python train.py --d_model=96 --d_mlp=256 --positions="rope" --rope_base=10000.0 --qk_norm=false --tie_embeddings=false --parallel_block=false --init_std_qkv=0.0844 --init_std_down=0.0 --lr_mult_down=1.5 --beta1=0.95 --lr_head=0.00925 --decay_shape="linear" --seq_len=384 --train_tokens=149500000
Each number is 500 + 25 x the weight over its row's rms, rounded and kept within 0 to 999. Layers, rows and columns count from 0. Numbers have three digits each. The size before them is the row's rms in percent of the matrix's.

# layer 4 MLP gate, 256x96, rms 0.22, rows 140-188, columns 0-95
105:496477523534472499545475508509521513497513481500490492501510504488491509531530472535550560490464550508464480501500482443559527496514540520479512492514502505503518497486478541493475508514489498484499517530488523470467504493459505471498451504496518472466523527549516490550515517541510457503
095:486483506451527502463469498509499524514530483480500529505495531504465504495500519554499477496533438486495501512486509434484534536518507518485505474496491526513484547490456537513446485463508517538515499509565520455502495520507512479506523530480498487482482514495459480504502469501539533478
104:521483501516533502461533450528497488521518505523511559565498502488468570506530478520520477494522488489482498486549510449528491521500521470469525528490492521491481488488492489515520522481497496516527494474463507476498550517511508502503505501484511501486527494451502469552490533509464529543
094:510514534483520480514466477487511570495524506486495493473490447497502490480501554518507444491467495530516505490533513487494508481494511482497533473482476515502527500519524473559512536492477528502524473553471475505524489515490496448500497546465499502528535488498486516517438541494488465489
102:470467486534480494518465552498488514495521534469502521543508521500479518490535449467557530446536469492485492519486502518524506522484485518497501536522532506557491525536539466528508481540491501513509476490533446486496487483521510513486503468490530502488503518502490520486504553480473484520
114:470486458452505499511512523543502464516524497472489500507506505567486518560482534513475462514497488464515557462503518512509509479445486495508513514487522493486484481512503505472470453464524516464507492489482521495521533534510474488482457454487554485510469515514485482494508535494515519507
107:493514463483495515557505477508517471494526506515504522483518557479510440507522475521509519477532499467513478447499542526550538502523459419477515494480557483504482490492491484496473494498476462528486465492521503504490500464476474527514515502494511487478537515493498480471491483505513517525
098:542468504521513508472512543553478530462494495473523475476507502505470471488509459482489457486542540481499549507505506519493479509500500538540483526520519473514500496476477485480482502503499483489521469483487450469479554489523518489500478453485522533527479515493490497510462482541505511568
091:501487544445508554494540487508507467522498547472500497527504489491492497501436498459545500512529486488500504494511464477487520495438501475521503529458496482534500465522517513493496517488526502509507507511504490484516496511490462489528499500498465541516508539574437479507516464489510523507
101:492494459490482502502504480518492465521498430502468495539546529510500501553545510493495494517505512489505506514551495495489533494538521516459501490484517477506482511484529549504532516544480515515526479488515521506511458527497518430482471460442498518497517503467514456476518475512519499510
096:507477476468500457463452484472428531481531507523498503481517500464503523510533483499516476510484457522494470494491455517507491490456495460498512517484507522525513537500570519508527454518509521483477470496460503513482505492535547492494541522469480485474501513533494506487472509540500505480
104:561447483519501485483498472502481485523517478523452514512495481484544494538467490484489471531485470473522496548489500468521507455556462512513498483518510507483505498495504500493505556512518562496541534534486511502487478519530489471531522487466481459525508489518464516495538500499481480515
091:542473518499511489465571521493456514484529511480497520482509494534496515509502507553507539481509476499504497546558494442474463476517485511484485541504516507457472476498522529466483503493519502475544502513531476467490481498514483483528542501494502503488519552472471485510495474531476536506
103:514493489509521479479474534521479496478478539509484533507441519440518537464489489470540528506519472470508495480471548489467490471463479489528471519536460515491487516500488493475490519503514505466513460480529472488490507466487487503495512511537511525503526498480524493538529500451485447549
102:500536479503518480536527491522477451487483468453499501494510513482477481487484519513520480512503470510499510499491506518448478487479494485486503577554485559473477463508494523493525514509508508506483472505510470441559512490519476495477503506465540486451488507539491514485509493541482518535
092:488513492489503513517479510516465493472492538508500481458488524505504514501512506551507526526482491495460509496453492482522510514509469495447488517499488463543484503490494497512510552448460499473500469441514527514524528550495529524530505481557535443494476504533519478493482524459491515511
111:490445457492513525517510524535476536502539495473498500499504529507503494474479464445498497487474530467496518521513491522473557526480503497519516510505483492507512512532546546509489511493434509462512490541499508517532499506490505472480511494478495527508486462501472457422532486515470503516
078:509503490498517514504495515504504457504524511546544523473528495525526472495509513521486497475517532435455474492454550473521489465492468489529505518508477514561482481493505514520500517457516520493493505488499510510524563513507477465455486496555477465508461520489474526479542501492479511496
095:536475484506541480513530472478446532520511510510467503474454518502518458480462511512540466504464562465514522487543531488479518480528474465519484480524510506502512533475541507492531522477488522488453519507516480508491505472495476477452496482518498463515517461480487482546511479502507500507
124:496572465518546454503497539534507506546474522489517533497479514537488488498513493496477471493519505504498451480511488497515501473495523502467478502492471470530527513504525526486514505528500478482447508478534557479525466525460500514495519502505534552501541530492491481490451500480493514534
089:523483504506484539535510527483541481492450467491528465471511510506513501459511466486516482492531500464516497496504513527517539499448470532481554436551531506495479485472497484486525485440485496495491448525520508507502512484468524534512479503509503541480499533478512540516507492496488531516
073:518524508537557489470552486471515531510484479499513523505494506541497505485463489502530472552488475492537448498502521484480511493501515506501449533527491494481491513490490534488485505467504476471502498535544464507580502501491524498507517479529493474454493513506501538491525524514549498463
107:511526516498532557503469471511506554482544487476480486511483493473493518517524542444487479478476508511518502517460511546521498482461439484478533504466468498508515479500520497523533497492470535477487524462493488499555534552513483505484536504460498534495517506476522498499503531499499500475
102:539496460513514481551504529508534493524486484491512523509477507508528517456525481525494506472480481493516593458501515479498510532500512509530507485492525494464486528444502499512500505479540490453484444476521553515511476504477509485467498506485549460512491486527509472513510509468503495480
082:465502505507532495536487500462530527475505476505452482512539506461483500499507497532509509523532490490514475483515495470510478516489469521536514539500458525550503509493498467539508488516473457533521519464500491445508522494514516462468470492505472510528485469557488447520467488501486472544
097:523497476523545487509485528527485496540471483490503476527483505478488532461491448529547510540520484497449497534478463491528510501469487474511518525517502509509492489493520552465521482493547501510475441518545487474532486490511497491489508512488484486449499463501455475538479496524515459500
097:482507458532470502480491534489546511495461494515518509475458504512503466498494540475471515461424514492529508482490500464529541500441508504532494491501478481511467484507533486493478515487475492478489514479531519516491429505484525498479467547496487535510494488471529467508538516493477491523
103:464515460502537473522496472544524447490485494502524521502484492512499496489502496493510473513481529504501462426483536456505504495483508560472477498478525555489509501522492531505543510510498459483481454491496550503522496494512519519541517514497480530493508503494436530476489489467481503526
097:494504504508518524498478515485478484548505533499503464485508461449480513499461511484486492462486469485514538519485500506496558528483553526487557498525534525468517479456487476460492514487546473510492495465492521526502476471521540522456481499542511486483525478466511523535467496486498494521
079:493511447463505457500545492502470474502572471508497491467493468493479532481493516490508494481536472484453528500534488495495532464519495468492479511466534490487502498474483530483482496469508499450482524520489508545533546485557518543486503528486504507501461515513469516494489511504505547486
082:465506476450494506527472445505521496480466511537483501498456535456524490573531497480492479442522498504493489541499529492519521468502484513495509507536528538484484477532490484511532486515490510514485497498493521499501511531511496504523515488477449532481445506490470507481467506526446491521
102:432556479514451447453502522484513495447512496498440461514499505485518501486468494500529489469508477486500444459486525492475480494502516544506483441492469499523511506440495517525491504512508511498484509481511501496493470502477513487516515517511484484487497507509492515507464445498463477488
100:496530532489470451529521560464500458513502496475482475500508514503518513503491484501498481487505502514504489488476515515535574491505534458522438479486497497480444506515518515470450527491501487501471489512499516527517469484486418547480498478492510488474504489483478526476482490502483502523
100:485508439459483496533542534489491505540514460501488490492436500489536504495500491476533502519511493483459466476506501513522469467507517495504511511494518494495435479467505528497494503479520508508504515443505483510511537486488532497463455554467498508473520481462506510544526519504459486531
097:456472509508477493556497491525505496450482535517485476486503566491474518479470461468562495504497528496479504481512499476499492525461533513463475510514501525494550506491500480470507510535491510493443472518536553517464485494488482514525488488519483480510525485498501529509494517465537470467
104:469503518501501463508525478518505502490506488498511526463526481513516511487511476505478510523512562547504513485472511427538476452495480511499478503484525515469495466499562467481504465536512494493506490517485465477502469488489437496514558496517495469513532566510525499492487481516519482509
110:502533499474501485496514475510506516509561522489517463505531475515499511478476457481493516490489527495505491444458498523490459514487547503527545511478515502495450595503487455512495526500535488513523483482520508501526457473492523478513476531503504510507516497470474496461492538512480531478
133:531507495480489511483510533552482505469509505509528512517503514518538511524492499478473473525467473496493484505469495434483504491480508480518470520547489568489509489516494565532526497515485538475515497493528500499498488515491456492482528538446506526505513476525443538552493506494517509472
091:511482475467487477527526561516517498475505480459523484487515502530489485559511475509547529527513498517511545476488451503504532509473529462532508537489523471489459475475554442506476499522493513519517495501542513515504459509532501487512472473509507537499479511510474524509512518510518482462
088:479435521483529478522509507471478509503498480481503490512479469435478504491493513535471484464524457493525527427532454530514500549491489529504521511490528483509513477504507512457499498534489510531480487495542533506524469541451501468489534497526512489464516507519524498507472496523504501515
103:512492527504474495475468552495479513522530506477507491507524507497511502516464496450494539459468485514514479497480495480455513475489495496426473492544492519560512532458469497477481521506515539525496524468489488496495492491491530464534521467495495514488538519485488518509550548523469473483
098:492448500465497491468542534516535501535520465487523494453511556515492500506523507484482496513533510479470493493524458513461533514546475475515512495513496484490480481508532493521518527496513501495522478523521525443477497537527500508527525472491503505430530519477479486527490495461491495557
126:491508521504522487543484538502517510515499497474512503515479561502534493499485478536511474485483499439505515457505451447510527505494490451496516468538493493511524505510494484542462499488516487509488523457549536523519515549507500492501459525470491481531529513494467475523478474477515449519
095:569506478465473524477489548474512498577525501510522484515502513544502501496482513482481501507500510439518519555510505546479497532525491523501530545542502488519510490502488519505522496472492536482491488475488497489496528502508426502513503504523482524485499515476500518471471554501509479524
083:488552519486524505509501536499473513475531546509476451498482505525503501548485498508551503473562523517509529486524480498500515483498497466446466515521525549516479498504480514482539515476515480517511559498481456483515541501518470523491512509509513490503511510483487504527501438495517462468
079:601480509498513469453536476498495500571524496524474538514478495513478511480522505479486504505501485465478496501503515519502503494500522524493508461486465499448513479477498474516454499495470510514504509509518488507513489541490532484508520473478513490496516504520550517437472529506491551500
099:497501492511504494501527481538517484478488495569443513479510489485489466523492482484469496533525539504499504462470505482481489484452505515480452482451469470524454548558493494528497513491500501505487498507438526480519493488567512524478505497490484484521506516481503521497456496516470474506
110:470496537544516506536514495491484560471492535482474474492504504486507514533520454465525508513519526540518529499493496501505509497499537472494507515555472517505472472505475490527497498534516504505512506454465509477585494498522521488499492470499481489482498470503498537482445536486525495443
093:487503514551466509541524475536518527471471474508521489494577504447488489547484496535503494483540515525484535526512512482497528488502524537513493528493491512478469501491502511459505504509451479511456500544509492509506531463499536513476503500484533509484468484510454510494512519560504522509
# layer 4 MLP up, 256x96, rms 0.22, rows 140-187, columns 0-95
107:529496500520490477474505480502496480524484574496478471535483473476486503529501500531508488511465513492473493552484540499476497552503491451502457494504489526480448487544509505492498501539514523511480545530501515511480497517511524522482498510483463440478510457558481465503487479516485471487
088:503480529443565484475438531491491482501511489475481504501472467480523505462499519495494453484497511471515471527520483527525552532501525497504472451503505489518525510477462444522487522494538505571518515520534517537498541512510501509495510517474485487533537503497509505505494485507506493495
101:517522482519529431488466463483486513504492551521518479524466505523495491503519492452535546475490509512501444551484511515493533489490551517497480487469469469555505509542518480495498500516452501482525490490516489498478486483490513540468536520481487482521493540500499472519496492515459522521
100:478516499522522505504501498492497502511519521460518446538526509493455470560506490556513514527470494519480483506453541490532468491490519545477453529500495517516516491464505497504512479531514515512520503487504497433519512507487463475464471517503523483517524488495536449517489481523487447520
102:444522490513513514473516506534492494541503506509542509503486475476503478488559518473543525479511523490540485495483465537564532526498530517503528511552512508473506469521511468508527523537526501516497492542491482527494498518496551498534532548527492495503518513507460531465495479480523501487
096:557510514474490483506464549525474484454530490499502474484485493527504491533452498507515500441500505502461546531445487483480536514525522448472516518501501514520512503536501523505483491493524539481509492481496452487518507493492480516508528548495507518490535504477535495536538545473515516518
094:494494519518505492491512498558558497486511504473459501507485511487535506543488475489523511480501468506494510502457461510515481458539520493501498438498537539470495508512484512498483473511493521482465549484494480431526514501478487507478535512524537467496501486546507473493474534474557491500
098:574485484522515503516459498533537489510530469495516495499470469448511472476487520489481491482483523537529473497515482520495486522511509521535473523507482486507482513507567472487503511502503523459488489529499499536527512465505477531511478541483445521504487462488547512503471526490499531448
092:497507499499498466497496500508521523450554498542458521487507556514454508500496491457449477507501536524477494496511519550509511485511486495531474494492506521493467564476510483491494513482498496522498487452487490520524448489505478519512515487513543511495452490509443487461539490509487539525
093:456515513514510460489505504463503493484525494496547475529499495517470488496526478525496498493533523501502479502502514499481493477482497468493512528484497493489515525550552467487454473472518563454494506498481487519549534495508434513495541523486493511555518502540484500540445515483525511495
103:484516523522500485473478505496501458545514513515521530474494483514468468486493487501517534513521500475484504508537454449425523512457489516512465478453468513531520504526554467526525495496489473514519504476529518501462495496477499517473507538476515528525500452497528521517491485464516502544
091:551457532550479531456501523497528527516530467467527495522546514488481517510536516525506493488499502466493509499522490477516520502508477521516540489497502485489556488469471553495486491521483509510469533441510545518478492515540483493504470537485548500493486479477497486515531519522545488499
110:494530484519482561596502476483523476518482472519489482501534520496517485510482534467509492499527487512544473501488486500529505521534505506533517496532515457505489480502523482503485490507477462519494528482519472499521454470472516484515462469483474519466482451550531473502507497516514510467
100:534501505519461484539503557528519503515479493484509481481480490486461562478498501528505490479482480524447529495533495478479465471507458460451497514502518498473526493499504555510522491491499503494494499425503506485483506531453485489506534521486517462460527483476464467490463501494498499502
104:502492519476498465538526536491484494450500474500458447505532498465500504498485578502562479492510513492478482508490506490517474511522499497502527482498483484489500453496517522512517474521503504505496513509486499450530508501518506526571459533489532496530478465523485527467519479494495501562
099:480479515538493514482524533520513549485528490499498513496476529490516494479465533516548536501509475482499502504481473438485487510492477495450530513500493487524485522492563485498528502515527459514528509500499506505523581524493515521494497486538516528517516511516516548552537513453523504506
103:478530452477552460536452477469471530471517499509512509550494489529514474539478488501498512478485459537483519497521515479527519502473481500497467468500518525508489495497520527540490512557514520508494521480514505492532503424519490480478535514510471524534488464482475513501533519513510520473
089:494534517512453495507502495456516476505471501488548533491521505478537508518498551517501505498543521458454517514444547494505527504507548511486516516497519550525523499493505504475511494505543480496479504521483453510500563489501465450501500499510511453501462509513457493490494533501493535491
120:510464454503460537486471496517503490456530438504498490482512456503520519496549517539470457534508521501510496490487525500508456513517536506515498486490547518526495480485499525511563471469530488509484474500485508515491484517512531523513484534540504489496527520484478469499525504541433503502
105:488496489509505528496474512507491487452507480470478474513486448475528522517531506537491517526505506518490514474488490464488463530504444502492523481523478513502558534513480495516466520525497523495501558497484507494457491482512504464518473552460503468465470479501537518448436496503515485508
090:479504466548500506482527532487525517474489466501506482510474492529499491521497499497521515506509506510457482468481487489489482484528448443531498540484458472498494546470477502491448529496518471496517520472483497528525445426531521510485516499468484468518514519505476519486505467545517470491
095:488487498523501537537475490451454492455501479510501469511508493460468484495522512506498549464494535507512492526496542545521460467496484495502546487463522492534491479465493468475511480504461544529488501468467508519460522496560527514508538519505529514479493515502515489485515458481465506498
093:500491484511534521487489502518518517483484482491548432499521514529507481496504532545484509488491480533521470478495483494455508480471478538488508533518454487511514445496505473490518489480517456539491499495548500467503466483529511484419500491466548502509490514490550491510488507504457512493
092:491505491505510430481517508521493498535509490494511520486507467457510495531490498469524509485504528535449485537534524516483494509494486508576495505488510522505513492475470499534533506511544468500520486442494513545493500508489517528509524520492497445528516545505456523499550514471481465484
091:545453516475559507502489474512497487526485538477495496504511476498525479518488477465546519494479540496487471511518486523482510448512507517510469469484524517481493454495484506476460511464553502503485483413526515519500490480495478486482471532521515514554507478467495501507494500478480536492
149:505508529465511517512495534481544548505483504507483485553484537475535527539490504472565548489480533508529476463476468548490500476467482485498500469552485516461503527534478513517462507529507503517480532479545496499492478504482528524479511507489486537525492462490510504491505495469517504475
089:503520528506488492509495506503517520508443479516445471494489494451500485526441483504499488486493476520476495476496522483542511496573527505515470461496493494485446513530514540444520517494555550505533500484506492547496488462498490514502498484513528507459517492510480491532492483477532498476
105:546462500495498487496495512487517487468486444518525498477473501496515507483502478469469483516500525484471486471472549516491469533520509520535544482483483518474538482515516504475540499480528492498545539494538504521483450506500539478512498524520462508508495558497474513537483518493471445455
096:524516470497524515514459458532536515502512487507482458474541535495504487486499458516466543477494486518537511457510431450505517486492475496522518515518505526523527512509507526507498510511503564514517500487506488471481476512501481494510459493463505498490456461478491501483538536502489502433
091:480498550466512523512486503500566494483522492504507522486448466458518511493505545447518534533551509504469477499528523493465527493509487474503504482515493461509519536496469501466493534429483493520463532514473499465484488508504494511499492538493513475497509497502473491434513477483491500490
102:465499517451479568474488470502518498451483512507478495541520497500457450538473515480515515473500479469506506488489508494477480507481533484467510473522499498512538482487441504523478473472491538509464512499422494469480481502505486501507566473507523504488492518501487521486505483528492507472
096:529518503499558487469520508487457497513478526465501479482466501511480460513509510537538505484472459529471508515491521472541504468462508486470500510512523498456512500506535462492482457495537517508509506514430489516488512509516475505510446491493516487523479569497483507484478496458517543503
116:536493492489490486512527535482505499470531489487479492449485540506516510494488517485487448472558521526491519502517511551533500523533466445511495472503496545475472486524513542512480499484507489493525518482475467508448451517520480496511482488474476480510525492522456482507447479536490536500
105:523477531460518497523505530498498510502476513521518463514478499493523518522468514551503549500488488521547512494526503494469529527468509514492524452515578489504508453473463495468453506474490538507500533492489475488455515495488487440512524504476509482468524487506487487504475549478525496505
097:517523508486532468474484522479517484449480461479526510445468519495508484470534519479487487505441506543492478485475513512530479483488515499540483522466503510513457498499511508527512514500498501488529447492503507513534540486512511518440525514539499502540487505470443493485493527519534506552
106:470517558513484522525516536494503543515512511481507500467532525471546497536529527490500523500459524482501468511480468491495497544511539452504479505526438479476474482499485521493495504510507478529511493485467445483498482492461505500526489487456490490518548458508475514529452505478526513483
096:500472458489501482485494505502549526481478548477497548447507488476518520483463490488484540510515483480506524512558491533484475507485496518527479560534499512524488535455488499478473481476477522457512519477507482501529531494470492511543514487483472504516549539461492504497497498477504517547
105:480521534476523467501513485513511469501511518496522507555521513483513508584495509500517497459493515481518520419442462520486467482487483517468484499510515523488485511527493468522514462513543465481521494477529517510561522521507483488507482478521475524481522512526520501490507500463473500503
100:493494466495474495467553476515477525509544470494504510481500513541524499514491523482481461505518468525480529569494486487513517489517529485511470516462511510480518501485504527470490460432483523527507456497492490510540548516473512477499525450537476487487481509510520522501487541500461537488
095:511506481441473500481464499503513527513555478466526491486518486527485500458467493521501547503484482500512455483515556468482476505495508532470494559492506529507493465510513490507514515467480477483463484530522497486496484499515445487514481465521496473489510456469423520516495510483478500494
100:477498509489478493497543492512531497480493461462500484468469487520488503530534485465538535512444503510443533444474488482509503533466511470526504521539475489480535502537488519474463460486518489517451524478522512467503496464493472527497518509492496464485502483527525515548494476506521467504
093:486527471478524491523453569514494490512493484521487556504529483514511520445508516482475478474505503470492517489479500502443539514537552503466508477475518495515498469504470495501508479515507486490522477518458502471515500505487455516489456537501482509522514532466523536480489500528449460507
101:493494495439474504506478473449497507525486504491542505549560553550513540477470510450521503519485521495494522501479429495491501500510525478487496501514517505525531477498506480487489482565519502533521518491513481542517509495518522451507487488515538529500503532511518472508525527502501520501
098:489564510491518497527493500478532494453511517491476505479484462511535508481492501498549468461491460523472529522482477514499507527460512505478501463504496494500512530475480483522477523477470466518509491468534499499487502479471509557498511536502500481500420487518513489495479467528431528495
090:527465494526480454449528493497465485536482493516498509525507454538511509525509495503460469474513475470482504509562532497534513466489515515485483462509481521483492487500505534544480486484492517509535519518489505502483500487539480487476498434495522521555476505467524518495515520516450521539
080:502484542519484503493514478539509454527493456479520519536478484494564508468532530485539490516494489477475471521559472522492503486496473498487466478501489480488531452456482519547479476522481499503502557542532498490460506484460492501532497505481511511541516504504535498474512515496507531517
106:474516471501517520498484438520529527487522480473513467529512522544486512497490468525495502495557486530509498488499553502516483503490496505470503501508524494457514490508516446486524434549502470505494473484557495484524489553499498495511511504510527518502464530482515538504472551490453501499
100:515511514464520537465442544458523526468492501508450513465523493485509510509479429483484484510525504511541532512479528509515494525518504480536496515515537513482510492471483482520491483520499483528513494463499463505521543464511488550478512503481518483521556494465507488544533495518486533496
# layer 4 MLP down (transposed), 256x96, rms 0.188, rows 140-187, columns 0-95
106:530522482522499510500497537491472509468494512579503506494495488494529516470468537520448529498476516485485465507544480468478502522496505475470507514497482503521454536452504484555505473537508496495481538459487476489478518461492490504521521500506483506525485477529503535507429528512490483472
086:447503462509504518460520515512523467490499497522525458496539515506557522522530535516514478476478549465513510483488497420496517539513465513451469546490516461498489541498519488510491498483539513500467535510520456485493501497476503520536477498482505501511478506474525530513488490512518487512
106:503519505519472485482520471424487492482445514505481479458521442518525470487516528494491522518533532552522493534563526485497515470500491521525488505537494493474508496489517481485484468508480524509510511459524494530492503460494512470447503500488488488530503512500473503467496533460515463473
105:506535508480506503474504462474507509507516474482490496536513524459510480476557504526508482454525507475511494513509535428485499509512539477446499470467482478517481463478497521497493496502546521528454477521544494483506481497520486536473497496446521484523517479475549518487486510502483530542
106:528500551539507514477479485476481516515535503497500538500506489489518526535494493531487449500510527530470496505503502459497510457532509465494482481534495481535496520465494487453509495527459507523483495482525482514489491564459478534472448462531518515478454478519534474503497546481504491491
096:492528499513526516522485468471476483563518507508503515511503519463480524489509517513505468497474520530530536505502527503484456527542507528500505524520519481491524495493487532473468507533478437500493602522470515483533486496536506496475498510493480539500484473508453541510511478484508482498
100:508529524506475470519485515524481548452494480518513464501509488476502503473454559463485490488471490515492502516497463461454481479466524516430536523482477523500535496529484532515519503500530507483518494450520514545477509492499492472536505455495511528509507483532456514506495493513481510531
095:501500471503512486467468503491487532472495452539493482503511456546537546490525468483498510533505500487509486486523514510500478542485529520520469463515478502498529517527535472473517479487552478484511540490496519533525470498511521530492470501448510519503534462435504484493459476491468494471
092:490484492544514459508494534456428500481481496482537502499513437454486510472509493538483534481507499506510443523486516487531494507464499529518507469503513481500474529454494453551519525474529507504457526484508498547490508491470495487467516494464502482501514510499515483531498500476460493501
101:488573480468435462499532471492513498543516539478507501536539511501490519516494537523484508537525506497516501495504510459499514487474497471530481489500461530458469534477482480516525532481499495472486502460537481449550496491539490527500502534515492506477512506505502514533475491526522474508
105:474489515479471521502507514495476528508490540509504501506504480497516433501482481466481483441470485508507562500505554452526487499479492525493515509487447512546507485524463462538492479473488528512504538474498545494536505488445525536484490507504488518543478478505519493510517483470497476523
099:460486467499520518478488485493504544517473483516518497475483483527517493486473504512484533490503479493538551463515490502458535540487497487531503486498507492507501510547538469516527512531461536492517522468508434508489525533462510513512501496494462463490456557478470502471543513526501481465
114:533515499532496486550493491493535455495540477495517485468459454489515491501530480541511526494487514506527492469457466553507520490483500491500486516513451518493504527489483446529481531536471516490503503489509515480516438450476512505567514478498491502483509463482511463507516533495510506491
096:483481488483523469530507497446465494550454540507511511522493509469509495461534500487501515530463504495498462477488487503448507499526454540500481496519469518478487495512514552497498536479497510507451486546503470479489510470489494476531523511506510517511481511546582500491515494494492532526
105:511529466503487502497490532515447485458500475494478514521509458526565503515524505526499466539479492452525474453505486467474492507523497530476494469529488514515477506491510536517461502489520493486509529530502466529439531470488501477506516461474499516483494525508490534516437475522485491477
094:510514493502514516473502504496496480501522509515491485562513470512511497511556510508465480471483473515519501527531539567526482499491522537490518480520470502517539526536474534484475462521493559507505498516471486528490470463531471484516478558478492473528494483480461456494530493511525523482
108:484502518549510509451509482498491503500460513480507459518501521495455454471522494492478530535501494519509520499519477520457499451492487504481443496479503506496537490513482541543523501468514525500472571513508485489558502522501545448496509522511541498493499501535511459490466495509506490479
084:505499467512522481505480491518511510491480529516525487462473522506528510462515527509480486523495450562509487477536500569524525516500507460506472555520530467497499497524487510537463509518500528464544522530492493480457458448489481501529484484505469509491458526494513511512510524529515491470
116:503475473530536519466507505532490468492489424541524468483482480525525525468504479468487455528454502514498519509542474520529488519531521500529515482486521489469490498517520525521555453511489551497486505551514515520493503517491512507507493493519498433497501494543490502506478508540512514506
100:529488505482527506529463495498510470527490519511485483485502499506493501489460512484481520496469532453552489481512576509486540491505522575531516498522485509486442534505519493541481502493485481494508458470477510500523505522460500535483483507490458516473517509486468466511550504460489516481
094:518497530498516531497479460496509507496509502459526513484505517530482501504511463506490495481477510446522512481476508541520534452505523492509550475496524476491522499472537534516504497484477519504501499477489513510537449518434513499485533495428486459445541498508521465531469495526515479515
089:544516528502507530522483494466479528502519448555496530483534481477494465498498506501525504492529519481507526500461482466505467516471529537558488520505482532482483524442525505497483497513480518475527543516534493512502559494532514503484527496538484484513485523504494522477431495521484492514
095:546505487524492485487512479503513516502469491493487501520459479469516468524498471501485526495529488502485488471502578502523532533478496469456516480486506510469493516536478487537478494498494554451494481507481538545488522528513507515546433478506475523523505504481488503494531476463550526509
097:500507473514531509498546461462492524496433502529502493506537491491514490486533532484505493479525497516507504554534544534455480488485547508529473507455490479514508479499484497506500465502528459509519502502523480530485496519522504482523490463436445483521532507499453531501504486509530482524
086:512571458511520533495518503482491469493519487518472511529532491511485503520487483475471459494464458484494490531464530455481492483528482500502469437522520483477470503504547507522519491484507514499542494512533501479548538510482496478496536498486486480475507510486544519447494522547478483506
142:515496514525518490536465530521519482526476521519464535587505512513525505521505476500482528467506556483475504481437479532477534523477485485534517454535479533498495514504490526469479504530530468497480505488491473512497510506506513507470492488481455531541540471503461509507511513499518503488
098:525535507526512496486438502474504557509529479499463486430480480489543514531472537507484475493450532492509487520494508472490480498495510553462497504503479515495475499472525439494505516504520499457526490470504500530497462492512500495477489464467478498488524460455521505520517474504533487491
109:454479498500494479483499487451536445498492501487552550499494483551499482519466512519488486496467508490511456498478514515543500497543494498507552495507564524479516501489469536494513496542485475506508484490520534516510472534522544549532472537491482497525524464491458505509497506499500489495
097:491502506546493526495507500498465566491485482522489476515513491524503540519503495494519458470513523451545498454512489483470481483517511484507505513493460463531494522532488518496502505521478512533483461499513484439468502468520500471555491467520568501509511464509510550521474506495468497485
089:514488516573465483503475507487485461506490508491513527506531504502504527509535487541482521490447471502526517425532515500518458508496461486494521499500490509522536485531471511522491494484539477534510516476518527493444485492497517499477457480497506544514531481472538458520502511481465473504
092:482453516510506493467469499507500486479540507523507490495460494530514477473550522546556515525531463514502515469516454510520511500503548458512513513453507450518513523494484505544488492526543506524485521542484515494488501480491506464507474515497496534464509473481490447517520497485470475538
092:508514497504496469511493468485481523514524463498468511511550512512509539546456501479496520479517503498475471456479495503490515551568474478491478477471470515528505521512491497450527525458477484491476517485519476463518492494527457518489515531477563510510466480474534540496498496508480467512
117:484490455477500519463515542502476488479494501544481551483500506497530520526497447516505479504480537493465477525486532516538543471550469474492517487457506490464480505531524545564520495475509528532501498485546503521532519498528496520525480488459505520479506514501515482526521509506473520480
106:480484507511523493494461524513543530504480531524490504496554548483458517510496522543503499507442437463456506502497494529469464503454530509456456482477507530486525505519512514500513496524504515513532498506480500497493514485493510474504505482553474504501496562455491486489496495532471527526
102:517470518514499456515510501489484507567503488530485538505493454477516496487496516541456527509468511494494519509462504497485500516516457533496486468524509522510508467512498522497476461550477481502504479491467495528512541519499567511479560498468518533476554520500508497513498492550461490516
105:539520507487484508527464515469515524487524541550495503487525538477515510478477529515483460512483501494515502451464471507462535512513525434496544513487518502496488514472491476525473515524496519526484509499479462494443518488549533531468469501462499502450493487515518518472478487468498473511
099:529496491499509503495478510522471438501522480512519491537498489497519537475506462470483459513501511487509492515520497609485510498490482501519503492531532482500508518518496431480531499490463518491486458508513488519476552487512457532536458506510535483523499515467477487517515499508488468496
109:458455477512524498528527457468526488488492506543513505536520487498530473517489500463534519473478463510465534512503513529486508504514528503500500480485519511483531511501444447494461539479516467506502533445489551499476480514525512488498535483513476492525543530527516525481479520466473491482
095:488526443509496446514502515534503495519521467494485499477507506488497517503536522514519491487499478501536493482461466473541483518527478533458463554467535474513484509505498539460479510505508502443506470449465460522522507490530508505464488465473506465475507528497521512542476525495502503516
099:555482484532547476561478511490499514478491512485523528530535508456468453469509510534468463487476493505519486509485484458512537478508501543516516466513506538507496503485519474476526531446531526510525450508519492485490523539523500510469519491505516474484490515498559488478483507510513486505
106:509512502440463497490485487474527494492527521484476484522517508486464538482495524485463494523494495525471466473479542506502502494460478519473487494575519545510540518495496496446473496509481526504541513510494490498483460543517533473534466470476477472493519528508467543518526528524504505496
100:528504495506477496525524551532498452503506544492465500469443551507507488495498518502501498524484480481543497495488544468488468505518466525517452447542501518511488467491515495507484447533474481539520508502524499456526523512485523477511515511513498517516478525504512541544455495490531510503
113:499525467494467509511475538503508495532501512473531507538498488500464523487453476509474512460519472505502514540499508516506511527476545500519512552554478484502519500515475464509487470562508518480491523494500444504528485536508460541465526512534478507480489543521469494531517512528530508469
094:525490484526449489512541479518483475482520493528479503501494552458480488516504493489471584512487497486510465508470512520481497482501485474485512526482490494535508513552520531453494502503461493510512482509455490475523510530582506482484459478532515506474535490505509504509533481491531511518
090:496570451461498517520471495489492496483528488517503527487494500487538542493500529456492511496464480511545528488468503470481490473464481504459548541518491506551488523502536495503503504459516496488488529505523451501541520542542493485514506499526475496481498518529476466498490467456496497476
087:465488475535496501492481509499482500478480486482499494540478496504512516489522517497492505468499437568505499487545529580486524505511493480506495499514507480496569488520460486538493483478544508505470528522483479510464477480451487510530487508537517531507516485542461482507516481478496469520
096:504507469542532512500474450498497518509473504518517461515541529515487514505482503502496489467514485497495492490528533405480486490442490485477452491491532491512498510549492439484494487474508463502521485483488498514485489534538456520490523513524461494497516492519512500523483521487476556491
096:483499496500469508518535460487476501517484503473519493458463509535486468446493484523462502488483471496470517514557560514484505470508479535491541506469493523520492534504500520505483510519561484516467516496486502540520518560516539517521473518529492531520511477518476467495548513496508503527